python train.py --n_layer=13 --d_model=64 --n_head=2 --n_kv_head=2 --head_dim=32 --d_mlp=192 --vocab_size=4185 --activation="tanh_gelu" --norm="layernorm" --norm_place="pre" --norm_eps=1e-06 --positions="learned" --qk_norm=false --attn_scale=0.177 --bias="all" --tie_embeddings=true --parallel_block=false --init="normal" --init_std_qkv=0.0625 --init_std_o=0.0123 --init_std_up=0.0625 --init_std_down=0.0123 --optimizer="muon_variant" --lr=0.012 --lr_mult_down=2.0 --beta1=0.95 --lr_head=0.0115 --grad_clip=2.0 --warmup_steps=200 --schedule="wsd" --decay_fraction=0.639 --decay_shape="linear" --final_lr_fraction=0.0 --batch_tokens=16384 --seq_len=512 --doc_mask=false --train_tokens=82180000 --steps=5016 --dataset="wikipedia_en"
Each number is 50 + 10 x the weight over its row's rms, rounded and kept within 0 to 99. Layers, rows and columns count from 0. The size before them is the row's rms in percent of the matrix's.

# layer 10 MLP down, 64x192, rms 0.466, rows 0-33, columns 96-191
090:41 43 39 59 58 49 55 51 60 54 39 57 50 59 64 44 52 53 39 59 47 56 59 41 53 43 60 39 48 37 60 52 46 53 46 68 32 46 58 67 53 44 48 64 46 55 49 39 66 41 35 42 54 41 41 48 43 56 58 64 43 66 55 62 41 62 53 47 34 25 54 54 33 49 25 37 44 48 52 44 62 61 54 50 42 54 47 43 39 53 50 53 37 63 49 44
096:55 49 57 26 64 41 43 55 49 43 48 56 36 46 62 48 49 39 45 57 47 51 53 53 53 38 62 35 33 70 56 33 56 52 33 30 44 49 47 50 54 52 38 56 64 48 65 56 50 49 48 34 30 36 36 41 56 65 53 44 66 42 62 46 59 65 52 37 26 41 63 62 53 44 70 28 25 41 51 64 50 38 51 38 49 57 36 50 46 52 58 38 49 42 52 46
157:29 57 46 54 32 55 61 54 50 28 38 53 71 52 59 41 43 48 48 45 44 43 48 39 41 50 66 40 47 55 45 44 56 56 43 47 52 56 38 59 47 45 52 57 54 53 55 38 43 47 39 49 52 45 46 42 53 59 58 49 52 53 65 46 63 38 43 48 39 56 53 31 37 26 51 42 47 51 46 50 56 59 50 31 54 49 52 41 57 47 66 46 45 43 36 36
094:46 50 55 46 63 57 40 53 54 44 53 47 52 46 52 55 52 50 48 52 68 59 53 40 49 51 52 52 36 68 55 56 44 40 52 46 39 57 49 50 51 53 28 57 53 49 52 54 79 34 34 36 48 35 56 39 43 55 58 61 49 36 46 57 46 23 49 37 51 52 45 37 60 48 30 39 45 61 58 42 54 60 54 53 51 70 51 56 20 55 40 59 68 62 52 36
095:43 42 39 62 30 52 58 65 49 53 19 49 49 46 53 42 53 58 51 71 47 61 67 61 47 52 59 51 57 40 37 53 61 45 47 47 66 49 56 38 64 41 59 58 52 42 51 48 51 49 48 38 59 63 63 50 66 53 56 65 22 48 59 45 43 44 58 53 53 37 52 41 62 46 54 61 49 47 57 52 51 29 52 52 54 44 66 38 50 50 34 55 50 72 47 41
102:54 44 41 49 49 40 47 62 58 46 24 62 51 53 54 49 52 44 74 63 71 45 63 64 50 63 57 49 48 44 48 44 45 52 44 58 57 34 48 52 55 44 53 53 47 55 36 57 48 67 32 41 38 31 55 60 43 40 61 48 60 42 52 54 75 42 58 54 56 61 59 51 38 44 60 51 49 60 40 44 47 47 49 50 45 49 61 51 49 61 49 60 65 37 50 37
119:49 54 51 51 53 50 50 41 43 61 55 46 55 57 42 46 51 54 51 57 85 52 53 57 49 44 34 60 40 46 57 50 44 45 57 48 49 35 60 43 63 52 46 55 47 59 46 62 72 35 60 46 40 38 38 31 43 43 51 52 54 57 37 40 38 53 42 51 33 42 49 50 67 60 46 60 54 52 55 68 38 33 48 69 52 51 65 51 58 39 54 42 52 55 61 59
102:50 35 50 32 71 47 50 49 49 49 52 45 53 52 42 39 51 61 48 53 14 57 40 64 68 58 58 37 54 52 50 36 46 46 57 43 66 41 58 52 66 41 60 61 55 52 50 75 57 53 56 46 46 39 22 53 35 48 45 44 72 28 44 54 51 50 48 49 52 64 56 72 60 56 36 39 68 37 40 44 53 58 39 65 41 30 55 48 45 48 42 56 74 48 38 50
095:51 44 42 58 60 60 53 54 49 42 58 53 53 28 49 56 51 50 34 32 56 59 55 41 53 44 55 45 51 49 55 34 59 54 63 55 38 58 65 51 51 62 45 61 47 62 64 45 47 55 40 56 51 61 53 54 47 55 48 33 49 58 49 68 52 48 40 70 56 52 56 61 47 44 54 61 56 42 57 50 54 42 48 41 44 44 71 40 42 66 59 38 72 43 56 57
100:59 59 56 64 48 57 40 44 45 46 79 42 51 64 37 44 53 50 46 50 42 45 78 35 52 45 52 50 63 36 42 52 40 57 49 35 44 55 54 39 41 30 44 35 53 40 42 64 51 56 51 59 50 27 47 47 46 41 59 54 48 60 57 36 66 35 55 45 46 52 64 53 38 57 23 59 56 42 60 41 47 34 36 65 39 67 62 54 50 61 40 65 59 48 35 67
102:43 75 50 55 47 44 39 40 58 65 58 55 57 60 33 56 60 45 48 56 67 42 34 64 41 60 41 70 56 58 38 49 43 42 48 44 68 74 60 54 32 41 47 50 42 47 23 44 49 53 65 36 48 36 62 41 47 41 47 59 50 53 56 65 51 66 59 33 58 49 44 60 52 45 67 55 49 52 44 45 45 47 44 59 52 54 49 48 61 45 41 52 40 51 57 44
106:41 52 40 51 41 43 46 51 48 57 66 44 52 42 53 54 48 56 33 62 38 31 33 65 41 52 66 39 51 61 41 43 51 32 37 53 53 43 54 49 53 61 48 24 62 43 56 57 34 59 37 37 57 57 55 54 55 49 38 29 36 50 47 42 56 58 49 47 50 69 47 44 53 51 52 30 53 58 45 42 54 62 52 43 58 20 36 64 65 54 55 42 48 36 67 46
099:47 41 37 63 49 57 50 52 56 55 44 45 48 46 58 50 60 52 52 36 56 55 49 49 49 67 53 57 64 37 43 39 54 57 39 56 79 65 38 49 51 66 51 43 51 55 53 53 50 41 59 53 66 52 44 49 32 51 55 50 47 49 49 25 44 60 56 49 62 61 47 74 55 43 42 71 49 43 49 57 48 67 46 56 38 37 72 56 52 44 24 38 55 54 59 46
091:59 34 39 82 55 44 42 42 41 59 59 48 59 48 66 54 60 49 51 51 64 38 58 54 87 45 58 68 53 61 43 47 50 35 53 64 50 55 49 42 41 43 57 61 49 45 48 53 51 52 66 52 53 56 62 57 47 61 53 66 66 43 40 61 64 67 40 51 52 54 48 23 61 61 65 53 51 61 46 47 42 65 51 49 42 44 47 62 61 41 43 51 47 56 65 42
084:42 52 66 53 34 59 61 40 55 47 61 49 49 50 53 58 51 48 47 42 52 48 51 43 58 58 56 42 57 59 31 46 51 71 36 50 50 44 61 55 54 43 49 51 55 59 70 43 55 42 46 73 58 45 29 31 61 60 55 59 46 66 54 51 51 42 46 56 49 53 62 45 56 53 54 55 35 68 53 54 50 47 54 39 51 60 50 37 53 48 30 43 30 52 55 59
098:30 59 51 30 45 41 47 52 68 34 49 53 56 42 48 33 42 33 55 54 36 50 38 52 52 43 51 27 34 34 49 52 32 63 30 57 49 31 48 43 42 61 50 46 46 42 63 39 32 79 53 49 48 52 57 59 44 44 46 52 65 42 48 55 60 59 30 44 45 58 48 50 58 42 36 45 57 53 51 32 46 66 41 53 53 33 42 44 26 66 49 49 52 57 31 43
095:41 49 41 39 49 55 58 47 47 34 35 52 43 37 51 47 37 53 61 55 51 51 52 51 27 44 50 32 54 64 60 64 69 47 54 47 56 48 44 56 41 47 43 45 49 42 51 39 46 44 43 57 49 58 64 66 60 46 49 52 60 47 51 22 57 43 47 55 44 44 47 59 67 49 61 55 64 53 56 38 60 48 47 48 55 57 52 50 34 32 40 48 60 59 60 39
089:46 58 70 45 50 41 56 60 47 71 46 48 39 50 58 61 56 51 63 55 59 63 72 46 58 32 59 72 47 53 44 59 44 77 38 50 54 77 38 51 68 62 45 49 46 72 70 53 63 59 53 47 59 54 38 68 44 37 46 65 61 41 39 52 54 54 50 58 47 58 46 33 59 48 69 43 55 40 50 45 51 41 55 37 43 44 49 61 69 49 41 61 60 62 40 53
098:68 47 49 40 50 40 41 45 48 48 48 53 54 56 53 60 63 58 64 46 52 64 72 49 51 49 35 57 59 38 45 52 49 76 52 46 53 40 58 45 41 50 51 46 47 43 42 67 40 55 48 47 49 56 55 66 51 47 39 62 32 47 37 38 42 57 63 58 50 39 47 63 60 55 68 84 55 42 50 55 43 54 44 58 36 48 60 39 50 51 59 55 48 59 54 44
098:65 41 56 42 49 50 48 45 60 52 57 38 43 46 53 47 66 67 50 56 13 35 54 52 60 49 53 48 49 71 33 55 53 62 37 61 44 40 63 55 52 36 60 46 52 50 40 60 49 70 41 32 44 56 53 53 59 56 49 46 59 68 53 61 57 64 45 53 42 19 59 31 47 51 42 61 48 67 57 49 38 44 48 55 75 48 59 53 49 51 65 53 46 56 39 57
093:58 28 47 68 50 53 50 48 43 44 39 48 39 36 39 33 51 37 44 60 56 42 43 43 56 48 43 56 34 40 33 47 35 55 64 56 48 53 45 51 35 59 36 35 36 47 36 47 52 60 42 43 60 43 42 29 39 55 55 65 62 26 41 22 39 51 33 42 37 59 40 63 45 56 48 66 70 54 51 42 54 48 54 54 58 37 51 64 62 60 59 44 38 50 52 52
107:58 57 54 51 38 47 43 46 40 48 54 46 63 41 40 69 48 47 38 76 27 53 58 39 56 56 51 36 41 61 47 53 46 67 42 48 31 47 39 57 50 60 51 47 50 56 61 42 48 56 48 57 68 62 45 62 56 54 66 32 53 24 54 35 39 57 29 44 56 43 57 52 44 48 62 49 45 52 46 47 42 34 48 38 68 43 48 40 60 69 45 59 56 60 64 57
096:59 45 52 47 45 40 51 49 44 35 66 48 44 46 52 56 36 53 28 32 71 43 46 37 44 43 54 66 55 52 54 63 42 47 46 57 43 52 32 42 55 50 51 47 39 37 45 36 70 48 46 35 40 37 44 57 51 49 44 32 35 31 60 61 49 41 46 36 44 43 44 55 45 42 28 21 49 40 44 55 53 49 44 44 45 73 47 54 42 62 52 36 52 65 50 54
092:58 72 49 56 69 59 69 47 62 74 49 55 56 50 66 48 58 36 69 55 74 59 54 44 55 49 47 56 57 61 57 53 59 60 41 56 47 58 58 50 57 63 66 50 55 62 56 27 29 40 53 37 54 33 53 49 37 48 46 44 44 57 64 41 38 60 56 58 65 46 70 43 44 39 45 55 50 53 55 57 68 49 70 40 40 62 57 52 48 37 47 48 76 54 48 33
092:47 59 40 46 55 52 48 58 54 59 77 49 41 68 43 55 54 48 51 42 54 55 49 60 70 47 56 49 46 59 75 47 56 57 64 51 50 56 45 40 59 35 48 46 58 45 54 54 47 57 53 43 55 40 49 63 58 63 54 55 46 61 50 53 46 62 66 40 42 49 57 61 39 58 47 33 59 39 48 55 57 66 47 52 66 66 34 40 73 53 51 63 41 61 66 60
098:57 50 63 51 60 56 45 57 53 55 57 50 48 49 52 53 69 61 47 49 49 63 60 56 52 48 47 39 38 58 58 59 42 39 62 56 58 57 62 42 61 60 58 42 59 47 39 60 49 51 54 64 43 65 52 33 56 44 58 55 33 71 46 62 43 39 52 46 51 43 47 29 38 51 84 57 37 56 64 61 42 34 55 54 50 54 48 51 45 52 45 52 50 61 59 49
103:59 45 33 62 57 45 47 50 47 42 55 54 53 57 39 42 48 60 47 46 64 45 69 42 57 78 45 48 57 77 52 54 52 47 60 40 35 47 56 51 40 58 49 48 54 48 54 47 47 48 51 51 64 60 46 61 54 53 52 47 57 38 45 56 48 62 57 50 77 42 27 52 58 44 44 53 64 57 56 56 56 56 36 39 55 75 57 67 67 71 58 37 63 26 58 63
101:60 40 73 56 43 50 59 38 38 46 69 43 47 55 50 46 46 79 51 48 38 55 48 34 50 44 55 40 49 32 48 67 52 39 39 46 35 37 47 55 46 46 48 49 47 60 49 52 38 52 46 70 43 59 50 40 48 42 43 43 46 48 65 70 43 38 42 57 23 31 46 46 45 53 68 45 42 62 43 46 61 47 52 56 50 54 45 64 49 43 51 50 41 55 58 51
094:65 56 43 51 51 55 52 59 46 54 56 41 49 52 64 56 58 62 46 40 35 44 56 56 55 54 53 48 59 67 51 51 66 38 58 44 44 55 57 54 68 65 45 62 62 49 60 43 54 50 47 72 50 49 70 54 51 52 68 60 59 48 57 43 64 43 59 54 73 63 64 55 53 54 46 57 43 59 53 60 58 58 50 45 47 39 37 39 50 48 63 60 49 77 52 42
114:49 52 56 59 47 48 50 51 50 50 53 49 48 66 63 46 45 47 80 71 48 60 78 48 56 43 52 43 45 45 63 48 50 51 43 51 31 39 45 61 45 41 49 60 39 58 37 47 71 33 47 65 50 49 37 26 54 49 42 52 36 62 47 55 38 53 47 58 50 38 41 51 46 66 66 46 42 66 61 54 51 51 55 56 48 36 63 66 35 21 48 46 52 41 60 41
101:54 48 57 44 46 53 56 60 36 54 40 62 48 52 40 53 50 44 40 34 51 61 31 59 36 66 48 44 48 60 60 50 53 48 45 40 56 48 44 61 40 57 60 55 51 50 65 54 41 48 53 26 49 50 64 71 41 53 64 47 40 45 51 39 43 49 33 45 40 46 46 72 52 55 61 36 40 57 36 54 42 47 50 40 46 61 48 41 49 37 66 51 61 58 54 44
104:49 61 55 61 40 47 59 60 60 50 52 48 51 48 44 59 48 47 55 65 72 58 55 50 70 40 53 63 59 53 58 46 44 54 46 41 56 52 39 45 44 62 41 50 41 37 47 37 52 52 58 42 42 41 46 59 54 51 48 60 47 50 47 49 40 60 42 49 51 52 47 53 46 57 72 36 34 63 37 47 51 42 47 53 50 49 37 45 41 45 46 46 53 48 71 43
105:59 53 66 49 39 56 49 53 46 50 45 54 61 65 44 37 52 59 42 60 26 50 67 54 59 56 50 43 53 45 55 62 58 30 57 43 55 32 39 51 48 74 55 60 53 41 34 51 44 58 47 43 68 44 54 51 44 69 55 50 72 35 41 55 49 43 52 53 48 57 53 33 29 49 44 53 52 37 52 67 56 55 56 49 55 38 31 62 60 62 32 37 42 37 43 70
094:51 42 68 38 50 72 65 43 52 29 44 53 49 39 54 41 46 39 58 43 44 48 44 57 37 63 45 34 47 52 47 55 58 47 58 53 83 57 54 51 55 43 60 52 61 57 56 45 47 50 49 50 59 52 41 50 44 47 44 49 45 49 58 34 63 37 41 43 42 57 52 45 46 25 70 46 46 67 52 51 51 40 64 61 36 29 50 56 56 41 55 38 56 49 46 44